From a checkpoint of a small transformer trained on Wikipedia: width 256, untied embeddings.
Each number is 128 + 24 x the weight over the matrix's rms, rounded and kept within 0 to 255. Layers, rows and columns count from 0.

# layer 3 MLP gate, 512x256, rms 0.142, rows 308-325, columns 128-255
[[150 131 134 121  95 115  90  89 135 135 146 119 134 133 166 165 153  71 132 163  89 154 121 154 142 126 109 133 111  98 114 145 136 102 117 144 172  92 100 122 113 123  92 148 111 114 143 121 148 121 126 142 144 177 166  83  78 138 136  94 160 118 113 120 138 113 150 125 109 142 135 123 176  81  98 124 113 120 117  87 143 124  81 114 148 116 136 118 166 111 112 138 132 111 104 121  93 134 119 126 144 139 133 155 128 144 118 143 162 122 123 119 144 131  69 127 134 124 135 128 124 153 131  96 111 136 133 126]
 [150 126 134  90 137 109 134 116 136  93  91 125 106 110 101 100 141 108 149 136 146 137 129 124 136 120 154 148 106 129 108 164 123 137 132 114 105 182 167 150 137 190 128 141 157 146 122 130 145 141 143 161 147 149 102 154  92 131 118 127 130 112 162 124 155 146 120 125 150 166 131 125 162 139 120 115  85 102 135 137  82 123 119 107 135 156 115 143  99 156 108 124 130 152 174 117 130 108 101 113 107 175 158  92 129 150 137 147 123 111 140 124 136  89 142 122 135 107 136 133 119 117 130 113 123 138 171 124]
 [119 121  73 102 163 138 114 140 169 131 166 126  98 152 168  82 134 162 147 146 137 137 169 127 124 116 152  87 113 106 141  78 145  95 151 141 118 157 165 190  72 134 138 131  97 106 142 111 153 126 124 149 141 130  99  93 103 160 156 146 107 104  86 105 144 105 124 128  87 139 126 113 173 130 150 119 109 160 141 169  91 123 103 100 139  81 125 113 162 175 135 109 147  72 134 121 131  93 124 135 102 136 107 148 115 124 127 147 100 128 110 135 105 107  84 133 135 124 150 104 141  94 139 148 139 142 109 127]
 [149 157  87 139 152 145 151 151 136 138 110 107 170 137 133 162 119 124 120 151 132 158 138 122 129 151 138 132 106 135  89 144 118 111 141 125 129 175 153 130 147 148 121 129 133 153 126 124 159  93 122 145 133 126  86 165 102 132 140 128 135  95 161 126 128 105  99 142 133  90 100  95 117 145 157 110 102 124  87 152 124 141  94 129  69 119 117  92 155 171 135 156 142 134 155 118 162 137 141 137 150 156 137 123 154  96  76 123 113 108 152 128 146 143  87 119 131 142 153 122 107 109 147 113  94 135 122 135]
 [144 135 134 135  88 132 177 100 152 141  98 155 113 167 168 144 138 121 134 119 118 129 141  94 144 114 148 156 133  91 107 147 122 145 199 154 104 151 133 138 159 118 119 111 129 168 125 162 126 144 144 149 167 104 170 126 147 121 156  88 118  95 139 108 146 140 136 174 135 109 127 122 125 184 102 137 118 126 115 116 159 148 125 153  93 134  95 118 136 128 121 124 126 129 145 152  81 106 134 145 140 149 104 113 120 143 131 109 129  93 120  96 105 122 130 162 120 165 136 124 154 143 160 165 137 115 153 126]
 [119 136  91 143 154 139 129 161 112 148 120 117 120 131  97 107 135 120 131 126 124 123 153 116 133 183 142 120 123 138 165 124 128 146 113 144 147 108 114 117 133 136 152 113 113 175 125 139 135 106 108 141 127 116  91 166 117 143 128 145 117 137 140 136 122 150 142 133 114 141 124 101 113  97 114 114 140 124 128 112 162 138 141 120 137 140 165  94  86 136 159 129 150  79 113 124  82 119 110 116 160 105 113 108 103 104 104 111 108 113 139 139 113 108 106 107 112  89 102 141 114 150 141 119 123 162 159 151]
 [ 88 120  96  90  96 119 108 185 164 145 111 128 124 127 161 121 154 119 167 122 108 168 134  85 140 127 123 133 136 139 111 127 104 133 117 119 115 126 133 165  89 131 166 130  90 100 141 154 116 147 162 159 125 134 103 132 103 118 142  77 110 123 141 144 111 109 160 105  77 129 100 116 125 119 112 144 132 141 126 109 135 168 138 110 134 123 127 151 129 134 134 179  86 131 176  80 163 136 129 179 109 123 123 137 156 149 140 131 154 153 127  98 106 155  97 163 131 123 144 162 143  84 166 110 149 136 135 119]
 [169 113 164 107 126 126 123  97 125 137 104 152 167 114 100 132 139  96  97 138 121 129 158 147 133 152 122 131 171 138 131 181 137 148 145 129 141  92 159 111 120 118 154 155 141 124 134 117 151 152 105  85 128 136 108 142  97 136  74 104 117 162 119 127 121 131 119 152 131 161 129 130 128 129 167 135 127 141  62  95  98 131 162 119 118 147 122 139 156 110 118 140 137  99 140 165 105 124 123 144 100  93 148 180 153 118 112 129 147 128 122 150 141 158 118  79 116 109  85 133 159 132 143 100  89 115 165 131]
 [127  87  91 103 110 117 131 130 155 154 131 172 154 119  85 116 114 111 112 120 112 137 131  90 126 160 144 136 113 158 145 126  72 148 148 128 115 110 148 133  92 100 126 106 117 118 119 162 114 116 167 154  94 117 143  91 100 156 148 176 126 160 154 119 136  88  97 122 112  90 131 146 129 105 168 173  96 152 106 113 148 145 126 120 113 124 144 140 112 162 157 132 133 103 119 118  89 125 137  87 133 144 105 136 140 138 119 117 136 130 157 100 122 124 116  97  98 113 119 121 132 109 136 100 155 130 163 136]
 [189  94 131 145 174 124 163 117 136 125  89 136 131 105 113 149 152  58 107 118  97 103 121 142 139 157 136 124 129 146  98 154 171 108 143 104 157 105  77 116 148 122 143 127 150 147 147  95 142 120 156 141 133 147 109 129 125 131 106 140 136 123 126 137 111 130  88  99 112 144 101 144 103 143 127 129 104 116 142 102 173 116 111 103  97 128 126  95 158  99 121 116 135 135 118 104 146 106 105 105 115 124  93  93  97 120 114 130 139 110 117 144 158 119 131 155 127 144 158  91 140 139 149 137  96 104 122  98]
 [118 120 162 120 136 121 133 130 122  96 105 122 128 153 109 136 140 142 100 117 128 111 125 164 145 147 113 145 180 101 161 120 106 143 125 108 138 122 152 152 124 144 159 172 117 121 160 108 107 124 134 114 113 109 138 118 132 130 133 127 133 112 112 101 139  87 143 144 105 137 114 131 137 103  92 128 115 131  94  96 151 121 140 133 117 165 113 130 175 131 182 167 168 118 159 147 109  88 128 132 126 176 106 102 124 125 141 115 128 121 133 143 165 129  85 120 148 125 128 128 114 143 128 113 141 128 141 194]
 [110 170  89 115 126 143 163 154 145 101 132  76  82 107 126 121 159 155 177 111 119 124 141 111 139 101 142 163  97 177 114 124 118 102  97 121 160 159 139 144 149 101 140 122 154 132 125 122 145 129 136 143  97 116 114 116 182  95 126 128 103 133 132 145 157 134 127 140 144 152 125 111 121 125 113 131 109 119 101 118 137 108 175 119 175 120 103 153 123 117 135  74 136 114 153  91 115 126 108 111 134 130 131 104 105 132 114 113 158 112 113 129 106 116 131 108 115 132 123 103 149 116  90 146 129 131 131 135]
 [107 110 134 132 111  91 105 124 123 114 132 103 154 142 102  96 164 102 103 110 121 120 122 152 144 141 118 114 122 143 128 130 131 135  99 115 142 134 171 129  84 120 153 156 107 157 144 143 107 107 115 119 151 111 160 128 121 113  85 119 150 141 128 113 114 128 120 126 144  85 132 162  54 145 105 101 149 148 129 104 169 126 125 100 112 153 122  93 119 173 172 152  61 140 128 114 128 135 103 132 128 110 110 151  70 145 119 102 150 125 123 126 137 153 135 130 139 137 149 174 127  65 144 143 106 191 159 117]
 [ 78 134 155 143 107 132 145 131 121 139 148 109 137  70 117 172 155 174 130 146 113 121 123 112 156 114 122 158 136 105 129 129  75 134 104 111 125 133 175 108 132 120 118 146 141  82 110 118 103 133 119 145 135 157 113 111 135 145  73 149 136 135 161 149  95 145 166 124 145 145 166  81  76 141 108 114 129 107 141 108 140 161  75 147 114 142 161 120 156 155 176 134 158 146 109 206  94 138 124 122 105 138 147 145 150 144 140  89 104  90 134 112 144 142 175 170 103 118 124 107 138 164 135  95  96 138 164 142]
 [126 121 119 141 121 101 151 136 118  90 153 108 153 153 150 121 181 123 138 147  97  70 172 133 123 142  91  96 193 106 134 159 127 122  72 117 134 129 176 137 132 107 108 148 114 122 133 125 103 129 104 144 128 126 121 112 109 142 143 142 114 126 127  77 177 155 128 130  79 115 119 151 101 118 115 112 158  98 113 145 149 119 129 136  74 154 112 153 134 139 121 152 161 115  85 138 150 133 121  99  84 125  93 118 136  85 152 147  95 101 104 136 149 129  79  88 116 119 159 120  75 102 160 130 115  65 150 103]
 [152 140 113 135 146 110 131 124 161  90 135 188 162 127 147  73 119 134 165  97  92 104 141 159 142 164 155 164 136  97 104 132 123 150 138 120 152 161 170 130  93 126  98 137 143 122 133 157 166 121 127 103 153 108 114 123 115 121 108 135  84 149 100 119 141 145 121 132 108 138 128 129 141 106  95  70 118  88 113  94 176 138  93 123 137 141 123 164 153 110 133 107 101 139 101 114 136 175  95 130  71 117 112 123  98 190 145 143 144 163 129 131 119 145 135 114 134 157 145  99 110 126  91 136 112 114 127  72]
 [109 138 117 122 115 160  78 138  81 147 172 151 159 149 138 159 103 113 137 172 157 136 121 138 121 163 136 109 121 139  80 118 122 152 118 102 152  76 168 132 114 131 129 197 106 109  89 163 197 111 134 131 160 118 135 140 137 159 104 165 111 157 115 121 159 106  99 119 145 153 100 127 129  59 157 127 119  99 163  86 131 102 133 122 114 127 102 124 124 138 135 125 150 134 143 113  99 141 113 136 115  99 146 138 127 125  96 170 141 159 149 103 124 159 133 148 113 147 104 160 132  94 108 129 137 124 126 120]
 [104 103 192 132 122 156 107 131 122 158 145 133 110 107 134 128 152 169 100 132 138 153  99 114 173 111 121  88  87 117 129 129 104 123 137 189 130 164  99  69 135 124  97 107 101 113 152 139 124 128 170 132 122 118 160 138 154 140 124 126 126 118 151 129 115 137 135 124  91 144 142 143 119 155 158  90 121 168  97 134 101 135 165 171 163 133 112 124 142 129 143 140  96 131 109 113 101 151 147 114 152 132 162 114 134 141 127 149  98 128 117 101 126  75 165 155 122 114 104  85 154 150 121 136 100  82  96 183]]
# layer 3 MLP up, 512x256, rms 0.145, rows 308-325, columns 128-255
[[132 155  98 142 153 108 145 133 123 116 156 173 131 156 124  83  85 130 120  81 160 127 175 124 138  99 134 128 134 124 129  94 103 111 159 108 110 118 137  80 166 119 152 113 112 127 109 114 116 143 130 125 110 113  81 109 127 104 152 131 122 115 134 103  85 144 174 100  88 131 133 116 128 122 146 130 107 120 102 125 152 134 126 121 117 143 108 149 104 128 114 134 130 139  80 132 138 136 113 126 108 103  96 126 103 118 130 152  74 153 146 148 141  92 134 122 116 131 171 196 119 102  82 121 169 164  97 159]
 [111  77 168 163 119 163 116 131 128 103 156 143 130 102 129 105  73 119 132 117 145 154 132 161 130 118 156 125 111 154 140 156  81 108 128 123 120 158 123 123 117  58 163 127 124 114  99 172  92 133 146 122  90 111 157 103 146 128 145 112 126 120 172  94 165 139 135 130 126 135 144 133 103  81 125 138 149 115 138 122  93  80 126 128 134 152  95  91 127 101  97 123 107 153  98 146 126 140 106 120 164 119 140 131 122 128 137 146 137 126 100 130 119 157  97 114  81 164 127 118 164 124 120 130 174  94 130  99]
 [162 114 108 145 169 154 110  65  93 122 141 135 130 109 102 112 122 145 117  98 102 105 133 151 136  83 120 150 138 115 130 166 122 199 134 142 148 179 139 124 122 148  96 121 160 146 104 106 161 124 149 123 167 156 124 188 145 113 114 103 127 119 158 123 134 112 116 115 150 151 135 144 106 160 120 155 117 139 119 121  78 116 145 135 122 152 133 166 109 123 138 101 143 113 108 177 156 140  67 138  95 140 112 117 112 129 162 156 112  92 107 150 111 140 101 116  83 127 149 130  86 117 136 151 124  98 101  65]
 [102 143 135 169 158 160 141 149  99 148 128  89 159 147 101 149 167 134 105 151 110 114 106  92 145 121 149 151 103 122 119 146  92 105 145 147 114 157 165 139 157 113 118  81 114 116 125 139 136 113 154 121 106 134 136 134 147 141 139 147 154 126 149 116 134 130  97 152 118 125 176 138 118 139 111 155 128 133 124 157 138 146 114 161  91  81 104 101 148 171 170 121 118 115 124 111 116 161 143 163 132 189 123  85 108 126 128 110 149 152 122 122 123 148 117 120 132 146  94 122 105 154 149 138 111 109 106 106]
 [103  86  93 176 159 139 135 161 106 117 120 143 158 130 111 181 126 112 118 131 151  98 129 165 130 144  94 123 119 151 124 106 113 110  85 120 132  68 155 131  84 121 129 101 140 117 134 131 163 158 123 114  80 125 127 148 120 115 122 120 126 166 128 128  93 141 134 109 106 104 121 114 175 108 138 116 112 140 101 133 178 105 133 128 125 141 135 169 132  90 133 159 112 142 131 129 122 114  98  91 129 117 114 138 120 102 124 123 129 119 143 174 180 176 124  81  96 150  83  74 137 116  91 111 120 152  94 144]
 [ 93 121  96 140 108 133 104 137 155 150 119 177 150 106 133 136 161 114 147 121 110 181 128 152 160  98 154 139 135 155 131 131 103 131 129 141 139  89 101  91 121 126 134  87 135 105 158 125 107 136 130 135 129 154 146 101 135 156 102 178 113  67 138 112 125  85 109 131 126 112 115 134 160 136  88 156 140  98 115 115 125 128 109 178 130 148 120 198 117 119 125 140  92 106 108 119 136 123 100 115 127 122 135  96  88  88 111 111 122 134 142 109 120 143 117 107 123 145 166 144 141 159 167 142 131 129 128 144]
 [156 102 174 128 128 134 134  88  98 130 136 158 139  97 130 137 141 147 127 129 120 119 119 156 152 133 120 128 130 115 134 120 176 107 149 144 135 122 155 111 160 155 126 130 151 131  99 146 146  62 162 131 139  99 161 174 137  95 143 129 151 155 162 152 154 138 130 137  87 125 126 131 121 137 131 124  94 148  97 128  90 125 145 123 112 132 149 114 124 110 135  88 126 126 126  84 163 129 143 131 115  99 150  75 109 104 140 149 164 153 133 153 165 127 133 167 102 108 151 152 123 136 130  95 166 159 160 124]
 [121  97 133 115 113 131 137 123  97 112 121 139 145 143 121 105 115 101 101 138 112 142 118 109 123 132 125 152 150 115 131 114 147 174 111 134 156 141 101  92 172 138  86 172 113 110 150 160 137 131 121  92 126 147 149 127 125 171 160 121 167 134 141 109 125 110  97 157 157  67 125 127 111 118 155 153 145 149 149 132 129 120 136 146 132 123 103 129 132 133  96 151  84 108  92 143 134  99 121 118 129  90 114 167 139 113 147 110 156 102 115 131  94 118 164 144 108 155 136 153 147 152 116  98 170 112 114 133]
 [117 142  97 104 159 148 114 157 137 113 128 122 146 110 163 162 123 137 118  96 120 123 128 149 100 141 132 107 148 125 197 111 112  85 129 103 118  94 113 133 188 155 156  90 140 113 133 147 166  80 111 109 122 105 108 157 131 114 108  95 117 100 118 142  72 148 128 136  91 123 145 108  87 122 126 118 124 153 151 179 175 148 117 160 134 121 124 156 120 134 119 157 131  68 118 108 121 137  90  96 168 148 123 127  92 114 164 137 124 155 115 115 160 157 137 141 144 149 165 132 119 115 100 113 127 139 129 163]
 [134 100 158 124 130 113 162  94  94 124 123 119 135 134 151 134 138  87 133 111 114 105 126 151 132 129 123 116 165 111 126 115 156 113 122 135 110 136 144 116  93 130 130 134  86 148 118 120 146  97 128 121 162 165 151 115 135  96 117 130 128 128 102  73 157 167 120 123 108 124 124 118 134 185 120 164 119 147 129 124 193 148 120 102 107 134 139 157 161 111 105  94 160 138 126  91 124  94  91  98 147 183 106 138  61 119 105 144  94  92 115 128 161 128  78 126 116 148 107  93 104 108 139 120 124 108 149 141]
 [117 103 123 156 196 135 144 110 145 127 134 156 159 203  92  99 185 137 114 116 162 126 131 122 128 171 155 133 116  88 150  89 128  83 146 103 140 155 100 134 123 149 128 122 179 144 136 116  97  96 139 118  98 114 123 155 137 125 132 139  90 135 128 136 110  89 148 131  95 130  89 159 128 155 161 117 131 127 124 155 111 110 134 142 118 107 144 110 132  94 155 148 122 155 114 113 138 118 152 100 118 127  98 102 109 123 140 111 155 107 119 127 139 106 197 129 117 100  92 141 123 130 134  88 117 132  73 127]
 [ 91 190  88 124 107 138 138 150 158 100 143 113  97 109 136 114 167 134 150 151  98  88 143 133  94 101 146 164 112 182 135 102 140 149 111 108 159 133 140 131 133 119 106 112 151 160 136  94 166  87 148 165 151 120 114  92 175  80 129 134 110 140 138 137 141 102 110 136 139 143 147 131 129 134  86 127 137 131 124 144 141  96 188 127 130 122 121 124  96 131 114  72 127 149 126 121 142 123  89 122 128 103  98 117 112 129 121 118 165 122 139 140 110 141 166 147 121 131 175 107 162 120 136 100 126 125 116 133]
 [112 146 117 149 143 161 137 138 126 129 134 137 111 134 138 152 123 120 155 116  97 108 133 118  78 129 125 141  85 129 101 110 108  96 134 131 116  71  86 123 153 118  91  76 147 103  78 131 152 121 120 122 121 160 127 133 153 101 203 125 107 108 118 150 125 119 117 120 176 124 154 148 184 136 163 130 121 123 125 148 119 121 149 155 105 149 152 130 136  89 127 176 148 145 129 156 110 101 141 139 135 110 130 127 145 122 127 147  94 143 138 168  81 122 111 154 109 118  89 124 137 144 150 148 150  96 111 128]
 [117 132 166 116 117 108 120 139 103 141 116 110 127  83  90 139 121 127 170 153 117 118 148 100 163 138 108  94 133 104  94 106 177 140 105 156  97 134 177 133 130 122  91 155 106 123  65 142 107 163 173 151  96 117  97 137 103 105  92 156 133 128 155 112 177 138 139 130  95 163 130 127 113 108 135 150 109 153 132 182 163 172 148 133 134 109 113 126  94 153 156 163 106  52 134 116 118 147 121 124 160 157 111 104 140 159  97 127 177 154 141 132 140 130 121 137 103 117 163 143 174 158 124 100 119 104 147 134]
 [121 133 116  74 142 143 129 127 141 131 160 129 149 121 142 164  89 111 146 103  97 151 118 151 148 139 129 167  99 103  71 119 113 143 113 130 139 116 106 132 173 139 156 163 141 187  91 109 118 119 192 121 150 101 161 153 144 181 168  98 167 161 120 147 138 134 115 115 115 122 179 156 131 150 137  90  86 148 182 153 112 110 139  75 141 126 125 106 152 162 135 124 152  91 158 117 124 130 146 133 155 130 137 139 155  97 141 129 169 145 129 135 132 119 167  78 126 146 118 107  99 136 131 131  90 160 111 124]
 [121 144 144 147 117 152 147  94 142 157  86 156 106 129 103 161 114 118 165 153 108 121  97 127 140 144 121 125 126  45  86 100 169 162 111 149 113 128 132 150 109 143 113 126 130 130 116 150 156 150 172 104 126 122  97  96 125 133 135 122 118  69 143 158 150 112 139 108 114 113 167 133 149 165 124  73  82 160 149 115 119 102 145 139 112 149 122 150 138 117 108 139 134 136 147  86 133  99 138 113 151 107 121 101 130 183 106 140 128 107 105 153 133 117 137 140 100  95 113  91 114 140  88 158  98 137 130  94]
 [116 162 156 105 102 161 155 140 103 160 118 129 146 125  98 146 112 120  99 134 128 174 144 102 134 111 140 118 135  96 131 151 174  89  98 125 129  90 121 158 113 154 153 146 107 136 135 156 114 130 142 134 141 169 128 161 122 166 110  91 109 117  98 154 126 122 141 117 122 136 126 136 139 161 108 113 101 134 130 135 155 146 138 135 129 114 105 152 160 150 126 121 122 152 136  92 165 137 134 124 138 162 129  34 120  91 159 167 118 116 164 125 146 104 150 100  70 174 105 110 127 102 146 123 118 133 106  70]
 [110 122  96 137 141 108  97 128 124 101 159 142 119  75 118 126 144 127 124 163 115  91 103 136 187 132 122 148 116 117 144 144 135  95 166 103 113 137 105 148 150 168 136 121 165 140 134 130 164 150 149 139 161 153 193 131 155 126 111 107 108 126 180 122 147 151 148 196 155 142 138 141 121 141 104 117 157 128  90  92 119 122 123 168 168 135 121 124  77 134 105 124 158 122 110 150 157 104 145 148 102 136 140 135 155 115 138 142 178 151 166 145 150 104 129  71 126 127 146 143 128 141 133 127  96 160 144  94]]
# layer 3 MLP down (transposed), 512x256, rms 0.131, rows 308-325, columns 128-255
[[169 155 122 125 156 129 105 130 164  96 145 147 160 123 141 122 186 182 106 123 117  89 136 131 122 126 110 149 136  90 104 101 124  93  91 120 141 100 127 184 148 134 115 101 177 126 120 101  73 137 152 117 135 171 105 123 161 112 100 107 136 142 121 151  56  99 109 153 117 174 150 127 145 142 153 115 144 136 115 141 161 129 112 145 162 147 116  68 133 147  89 130 113 127 119  98 155 149 114 122 116 121 127 140 124 100 146 120 144 135 139  97 131  87 152 147 128 103 134 162 119  83 134 109 149 124  91 140]
 [155 112 101 138  78 169 101 116 127 104 154 104 127 142 125 130 142 136 112 146 152 169 119  99 157 147 107 141  90 136  91 109 124 161 107  80  89 147 135 107  80 127 131 110 126 132 117 112 146  86 127 131 125 141 143 155 108 170 110 144 107 106 128 143  67 135 110 108 164 126 150 113 111 153  98 126 102 167 100 121 123 104 103 114 120 154 120 161 179  98 168 129 127 160 118 159 156  98 125 116 129 121 136 124 167  70 127 130 136  90 144 121 173 131 109 107 116 215 115 138 124 164  84  83 149 109 106 117]
 [ 87 123 132 117 107 106 133 153 142 127 141 160 114 174 126 147 117 123 129 161 132 118 121 115 132 147 138 139 107 107 155  94 121  79 139  97 105 111 102 170 141 129 139 160 121  85 156 147 106 143 112 134 137 135 113  70 116 136 156 124 154 122  96 157 132 119 152 119 104 110 132  98 146 157 118 117 144 136 140 152 160 124 141 132 130 109 133  99 142 146 135  72 144 148 155 130 124 134 177 130 132 115 137 138 131 144 117 123 141 166 176 103 174 123 128 111 156 165 108 144 129 113 138 111 128 149 128 156]
 [ 93 169 125 120 145 142 140 151 127 162 126 126 146 121 122 140 147 116 128 139 133 112 125 127 104 123 148 131  85 140 154 127 165 130 174 104 125 111 136 150 137 118 139 126 156 119 166  96 122 156 147 121 127 133 108 156 111 132 145 108 130 167 169 142 110 148 124 144 122 116 151 108 145 143 127 105 132 105 120 129 104 127 146 116 123 153 117 140  98 115 143 121 135 120 132 146 112 123 152 100 135 117 143  89 143 147 141 145 100 146 138 151  98 112 121 164  85 118  70 131  97 143 174 121 106 126 155 114]
 [144 145 168 112 103 151 180  70 102 149 110 131 121 136 124 124 155 143 143 109 113 141 127 107 165 110 113 115 140 118 139 137 142 123 157 145  90 146 135 128 122 143 126 119 135 124 117 159 127 146 117 142 117 127 117 145 148 137 144 140 139 143 164 138 132 111 124 120 133 145 146  95 108  98  54 116 137 143 112  98 158 100 127 144 122 133 135 153 115 153 144 111 149 130  77 142 113 107 132 130 105 111 128 133 138 131 138 149 123 113 136 121 128 129 119 137 125 156 138 121 136 140 118 119 132  95 148 141]
 [169 133 138 124 141 142 130 114 139 111 122  86 128 132 136 129 107 153  99 128 123  77 141 126 117 134  79 116 135 115 143 129 132 119 120 112 120 161 154 161 128 139 116 175 116 119 115 138 149 128 142 124 143 102 127 139 128  69 143 102 121 126 136 149 149 157 141 125 131 144 132 118  86 130 153 108 114 164 114 153  99 114 130  82 120 129 151  77 141 118 157 119 138 133 166 141 136 109 141 148 117 152 130 185 180 146 125 145 143 131 117 162 159 118 141 139 159 123 105 117 129 113  77 149 123 119 126  94]
 [125 159 101  92 147 136 107 165 122 149 109 118 101 144 122 143 127 122 139  77  97 153 149 123 150 104 142 147 125 111 102 114 106 116 110 163 147 160 147 145 111 123 162 127  83 101 121 108 130 175 160 130 117 165 102 106  87 121 129 108 109 122 153 115 100 109 148 142 122  93  96 123 150 120 130 154 156 146 127 136 127 171 114 114 163 148 131 136 159 135 130 142 115 137 147 106 142 141 168 141 102 116 115 167 160 138 120 121 165 146 133  99 133 146 115 101 165 160 139 145  74 123 155 117 131  83 140 115]
 [126 135 131 130 173 119  99 135 111 155 154 121 128 122 152  96 140 183 146 125  83 121 137 107  95 140 146 133 136 141 143 149 105 121 140 117 111 102 142 168 107 103 134  30 112 168 116 133  80 134 135 147 145 148 131 138 130 104 121 130 129 102 140 142 108 124 158 128  89 158 149 126 103 149 124 124 118 104 132 137 142 174 131 157 134 140 106 111 139 154 148 135 138 148 119 130 120 111 113 177 126 132  97 115 142 170 119 157 127 120  78 147 135 149 118 120 155 128 117  99 109 106 125 133  65 135  89 142]
 [111 149 150 146 100 113 150 126  89 144 120 129 128 165 112  96 131 105 145 128 131 129 103 133 141 111 142 126 113 154  75 122 150 143  77 141 148 152 136 139  89  91 121 158 104 146 128 120 117 148 109 149 121 164 104 128  97 122 145 151 147 151 133 128 168 133 119 135 170 138 120 130 152 133 110 126 149 113 114 113 100  93 164  96 123 164 144  98 124 110 137  80 122 176 125 136 128 118 147 180  85 103 150 110 160 111  92 133 113 118 130 132  93 111 107 130 115 111 117 145 113 131 136 110 114 134 103  99]
 [101 152 132 145  69 137  78 167 116 143 129 141 129 137 121  64 120 199 127 145 140 100 121 129 128 121  58 176 122 114 143 120 129 159 134 150 143 131 143 136 139 105 124 113  92 133 144 107 122 132 135  92 163 141 139 132 164  78  96 118 148 120 120 120 118 140 152 129 142 137 144 133 135 106 142 147 130 152 135 118 118 151 136 144 169 141 106 142 133 144 102 148 151 132 109 127 127 123 156 135 108  98 112 173 145 159  98 128 136 129 153 177  86 161 143  94 115 111 120 126 115 132 108 145 175 125 145 167]
 [158 145 131  87 100 131 118 133 150 122 121 130 100  98 157 137  93 111 129 160 110 135 152 111 135  76  88 139 150 136 125 138 104 134 119 146  95  95 155  96 136 110 110 121 103 115 118 123 149 133 110 126 133 138 134  89 124 121 149 143 166 120 129 146 149 154 121  94 156 142 160 109 134 151 110 153 107 110 138 129 145 147 120 114 142 116 107 156 107 141  73 111 118 135 124 144 144 151  71 161 142 127 154 157 135 156 118 118 137 169 141 112 154 176 112 145 163 143 162 104 114  92 132 186 138 127 187 125]
 [114 176 135 170 122 110  95 130 138 117 143 140 125 134 141 144 135 129  82 138 118 107 133 148 105 124 144 135 106 112 169 137 113 133 185 134 108 101 109 128 118 138 115 116 147 166  99 149 119 107 137 143 146 122 151 113 113 143  91  97 121  96 134 118 117  92 104  96 143 134 169 140 126 162  97 168 161 127 106 164 125 111 166 147 101 116 118 101 135 150 106 129 128 127 146 108 163 149 127 168 108 132 132 145 149 107 139 157 132 110 135 159 126 119 154 149 172 150 148 109 128 125 145  97 114 129 155 144]
 [116 142 151 116  90  90 103 148 155 103 160  82 122 149 104  82 158 122 145 122  90 118 124 113 124 116 149 124  78  94 164 105  97 113  82  64 134 134 120  95 134 163 110 148 149 103 143 147 109 142 155 155 156  70 115 134 114  91 127 135 102 130 104 137 157 115 119 127 115 119 171 136  98 124 111  82 136 141 121 109 122  88  99 121 116 137 107  92 119 152  95 127 109  84 148  88 109 143 116 121 149 135 152 133 117 102 136 129 161 134 154 134 124 134 159  96 119 100 144 115 121 116  97 116 136 159 133  92]
 [106 157 102 149  99 150 109 132 134 160 154 111 130 117 120 164 144 178 144 143  99 124 124 106 167  96 124 119 129 137 145 103 112  83 141 145 108 159  93 120 135 169 148 196 100 149  91 108 111 114 140  95  89 125 142 114 143 112 126 147 121 182 136  87 138 164 141 119 125 140 178  96 171 129 110 143 137  58 146 149  88 132 131 175 180 155 137 114 185 109 123 159 124 155 113 140 116  82 145 124 100  80 122 175  96 109 152 109 145 159  93  82 147 157 110 159 152 141 130 120 140 137 109  97 136 176 106 148]
 [140 144 141 103 160 134 131 139 117  93 134  98 123 175 154 143 124 131 152 155 114  73 109 148 135 105 108 135 135 160 149 112  99 146  76  90 123 122 158 152 118 122 161 148 153 146  93  98 113 121 168 156 133 148 112 116 146 158 121 109 119 107 150 127 126 178 169 117 138 129  91 154 120 155 161  93 159 118 113 166 149 144 126 146 106 133 104 125 147  88 120 154 128 122 139 131 126  60  78 105 109 166 137 141 135  92 152 119 103  80 104 119  93  93 106  90 104 112 156 132 114 140 108 154 119 109 161 113]
 [143 106 137 124 135 119 128 139 112 127 163 149 144 147 142 105 172 114 106 113 130 110 143 108 111 114 159 158 107 198 156 138  95 115 138 113 154 127 120 125 130 119  99 133 106 157 117 152 120  92 119 162 124 126 147 164 131 142 133 138 136 161 144  82 103 113 138 143 115 130 126 137 117 101 138 150 147 121 106 136 105 147 115  80 160 145 141 152 104 135 147 126 125 152  97 183  98 143 158 146 128 125 124 138 159  75 128 121 135 144 138 107 123 103 119 116 150 139 118 148 151 143 132 111 131 128 111 148]
 [127 128 139 125 133 105 107 157 104  89 131 102  87 150 127 138 157 161 111  90 128 127 113 146 154 153 114 172 147 126 164  99 163 108 108 140 133 182 139 129 144 139 116 123 124 118 169 119 122 145 147 121 152 167 145 153 119 126 130 112 109 163 106 110 116  93 131 136 164 117 163 136 140 141 147 143 120 143 107 125 183 105 139 127 111 139 124 111 133  67 198 122 101 159  86 140  85 118 127 119  91 145 116 140 141 155 101  97 136 108  73  85 130 103 152  64 164 157 156  94 151 171 172 133 160 129 153 141]
 [111  90 178 125 138 150 128 109 111 125 103 124 124 122 116  93  87 124 103  92 162 140 140 180 122 162 134  94 117 128 104 149 163 127  93 144 126 104 118  95  86 114 109 126 157 133  68 122 128 125 150 125 131  97  92 144 118 143 131 153 123  81 126 109 113 132  92  99 119 135 137 162 170 144 124 103 109  85 102 132  90 114 168 132 126 128 128  97 121 124 110 116 157 192 145 115 115 111  91 115 185 113 124 126 155 114  98 110 122  82 127 128  86 150 149 162 108 174 154 129  99 137 140 119 131 102 100 108]]